Weights of a small GPT-style language model, trained from scratch on English Wikipedia: MLP 320 SwiGLU, 4261 steps.
Each number is 500 + 25 x the weight over its row's rms, rounded and kept within 0 to 999. Layers, rows and columns count from 0. Numbers have three digits each. The size before them is the row's rms in percent of the matrix's.

# q: layer 3 attention query, 256x128, rms 0.066, rows 0-13,32-44, columns 64-127
# k: layer 3 attention key, 128x128, rms 0.0613, rows 0-12, columns 64-127
q0 115:476526503492501510468468475502520522483474500512485532515471457541528517518485486509493528482511526522521549519464497520486478488524477504491502526525541475519508526509502496476550522516520520
q32 085:487513535506498526492457509496465511520507498512471476480515543532498527510477481480550498496495474551492524479534460542479470523463477483507509483520448467497471485543515498483523466490530474
k0 089:494519487497528512500538462528511485476493494484472459469516500509477514482539478517502461466488483495485507471499483496499482505479506485536512466500484519516491519495525504459512508521477447
q1 071:465469556565466530476484500484512540489485515533518480486491541550517511475478480478483541523524481496529489509512482485461462513522467477483506482473542479498505493494500496517519506468457525
q33 086:486536498497510550500506518508495479553498497525486493525524488515498500492484503476556513476481504494490528536507477474480483470488496490564479523455491531493517531480495535476541511536466526
k1 089:504513509533473508503480518542488507536509497482511541483524535500506498522459493490525486517500476533501527511540516477510482550512481500486528501492521464518490478462542493527465466528541525
q2 094:514514488517480494534511518511485453519539493511487526536534510483475439494555490519508508492484469486446517457557527537491548513502523483531502499467470516482492483531510489497496491519495464
q34 068:516489499499544429519506482526501494509465506467488487518524510519457466477524467559519527504480502468433503440511520511500488526509532498507507478501514510475455527503514538509502511468524480
k2 074:512511452448515516518513483460502510465511469483471544494489508466516516473451510440518553510482560460489519545464497548495522469477485488499502497524497503523505537506465477527478496519466501
q3 079:528530503519542518499477507509482437517526501511505451543567508490495460479539492515549493485493477488535508490533510485510500471490537490530473516498478495459477491537520466490535487564502507
q35 072:527516477486515512476489467522488507534447488463482491439509527486506526524481499495488462498500502495485521491474511532532478487487490516506540503510485503482447513525499539473515505482463452
k3 094:496497481472451537503478474490458486504520492515490466529522497442471518510542531490513488497514528496467481457511468509470486525464541521502485463521535484504501471536540489523502514511490479
q4 093:453493548534517513524499500490507529477492532545501501480492502521522489497525504496525491489526482547552512499499475483459490505527468491469500472454545488554517495487480501504518525477489511
q36 092:483553506520528536477500476524490465475515523515481473498515513519505441506491468514567491460471510575511527506520485496484488501511511476550468496495497523506473515473532477469524493490485498
k4 082:560500503524486449525512485531491451544540468532501524480540507455505499499498511476504489476456445504520498480543492478497505493525487521510525497458447491467510499495532486504486500501496482
q5 084:522487507480483509536534492496506456524511499483518498523487492428499493519468555516485465519455499468498515477500557515511510523515503534509534542462501506444436490490511518537466490534531500
q37 106:471494505480452504538550505516491519579514467469480504520484471488506489505500539454479490547516560489488471500520540533465499523504520546476532491527461497487512503521503486559517529497543517
k5 082:474509493483487501470506510496503498530479525528504499497510476426526442510458497437493526509510492497483484510512496505487509520493455505479482499523526473493491486492462529549519512470491530
q6 100:490530513484519489531521474519546535512501470515479503474501514491496491491520534493498492503508563490536530495480479507482498453522493507470493481480501527514503477482449517518486463503477499
q38 109:497507510480469521465481478467498483458520514513489499508501510479502511525542535489489504479503452497501509473495476507470520490512477423489512490528531480523487461494524494538515492509469512
k6 082:518490464499480523484487543513490520518483476475464423483517461529452511510521504513515480481477481467496485482511522459490502525525530512518528467485437530506473472518521521495523516528473455
q7 110:514519437477484503490508489499468486502537479461492516492521492467478485472488535510509479508483535479473482497520543480482511500446549502523493499506464487440491487502547442510498479533514440
q39 126:512508464478495510529535470486479508511526458484507506492484470478502501471478545513491507501495550453483478512486533545504519485467537499506509471500478516440497491539473487523516486529489464
k7 081:483493494453507462511560480487508504509502488458494511513527474480494490455491531478546532508490515447485461502478521487468501503473538520496495486522492534471512521499499505553468539479527476
q8 100:531489519490512474542507467461508498558477508503542509466508499495504507533462462504513512525506490487505492504502495524557538528537500536484480537514525493480471517523500482546460487515568514
q40 099:473519470546472478491500529502495517529500476488473479473499496530541534478518485535486495479495486504523520477511515565538468500467505490456545540473479519515461517522478535510498501488552486
k8 091:497569504518514522505498476485503520484445485539536506534482505514537527504488495546483505511521498524507501537481496482459472511534459535501535504546520485519499509457504548463518495491482509
q9 093:467494481499466495503492477473452499503494513509488512457472505477509489492488502495486537513494512474485538457500525478511455459482521535499442496441514556481499469483521539512477502502452543
q41 096:499493503449457477528521506544493488573548510524509496475508483454506490497474556495496490534524521489489433524516513547512468502478502536490514538476470531459506509521499539523498498510512462
k9 088:524524512465525527472507482486519499529489473503498553514520498504500485537473494473510521535487508466509468530500510546497488523484528484529504516540460521518520511519490478539560495466497496
q10 098:514465500497538470515487494430533503521501517487499463510517507485498470508492489507527512518469474491476478479507544512516516521489534542542457490497521533495468496454510534524515464514529506
q42 111:480494496463528455501510480432521504505503517475514499490508473466547494481517486496487489509519520481504471504484523527529501482501522527536480534493505558475499515480467498514438505484535487
k10 102:472479503507498501517508503468508559500479486497494512493484511527536525524466521468461507524528484503517535533483503539517485510493512518461494500533532501516507525539468540527439428515494563
q11 204:539491532561489516483459502513493482481501511520504514508526514501484462526479493516516491458492428535500525484528454475540530506502464488497487535512459444523510495490542495456522487544497517
q43 146:516453533562504507514478527539501464509481529531527520529480507497506496507456494523469500482484449511498513474509477490480517521545464498484512517529490467539500507486520507480517458506486491
k11 086:550496516541499530480452513497474475471476501484483513500495543492516495504488446495510500472508479527500533494523490470472474491506527488551485500527522491528482483483503520435492456541507537
q12 099:527526493516527444494480488473503514499502499517494522518505483493518481490504506482523515465498443507525531477483488498479519489506497523478510545474481496513523498500477468489490511536545519
q44 115:536471517563497501499487538505492522473460498481515523487462542534486543481480482497510519479486443519511494469513478502537520485525483506506515490536517445538502515504492498512492487493514517
k12 079:476512518541512500479464499515537512463459497513512516477512513515511504511512474530506481508533497516512476461519504490528501479493450520482465495511493453501488498513484554497519490516463510
q13 105:520489553517523442470473516475504518511488505478525505497502497524496509500502444493476531465492485532493509494476471516520550509476473480536535480521473474493515503521499488459519488473520509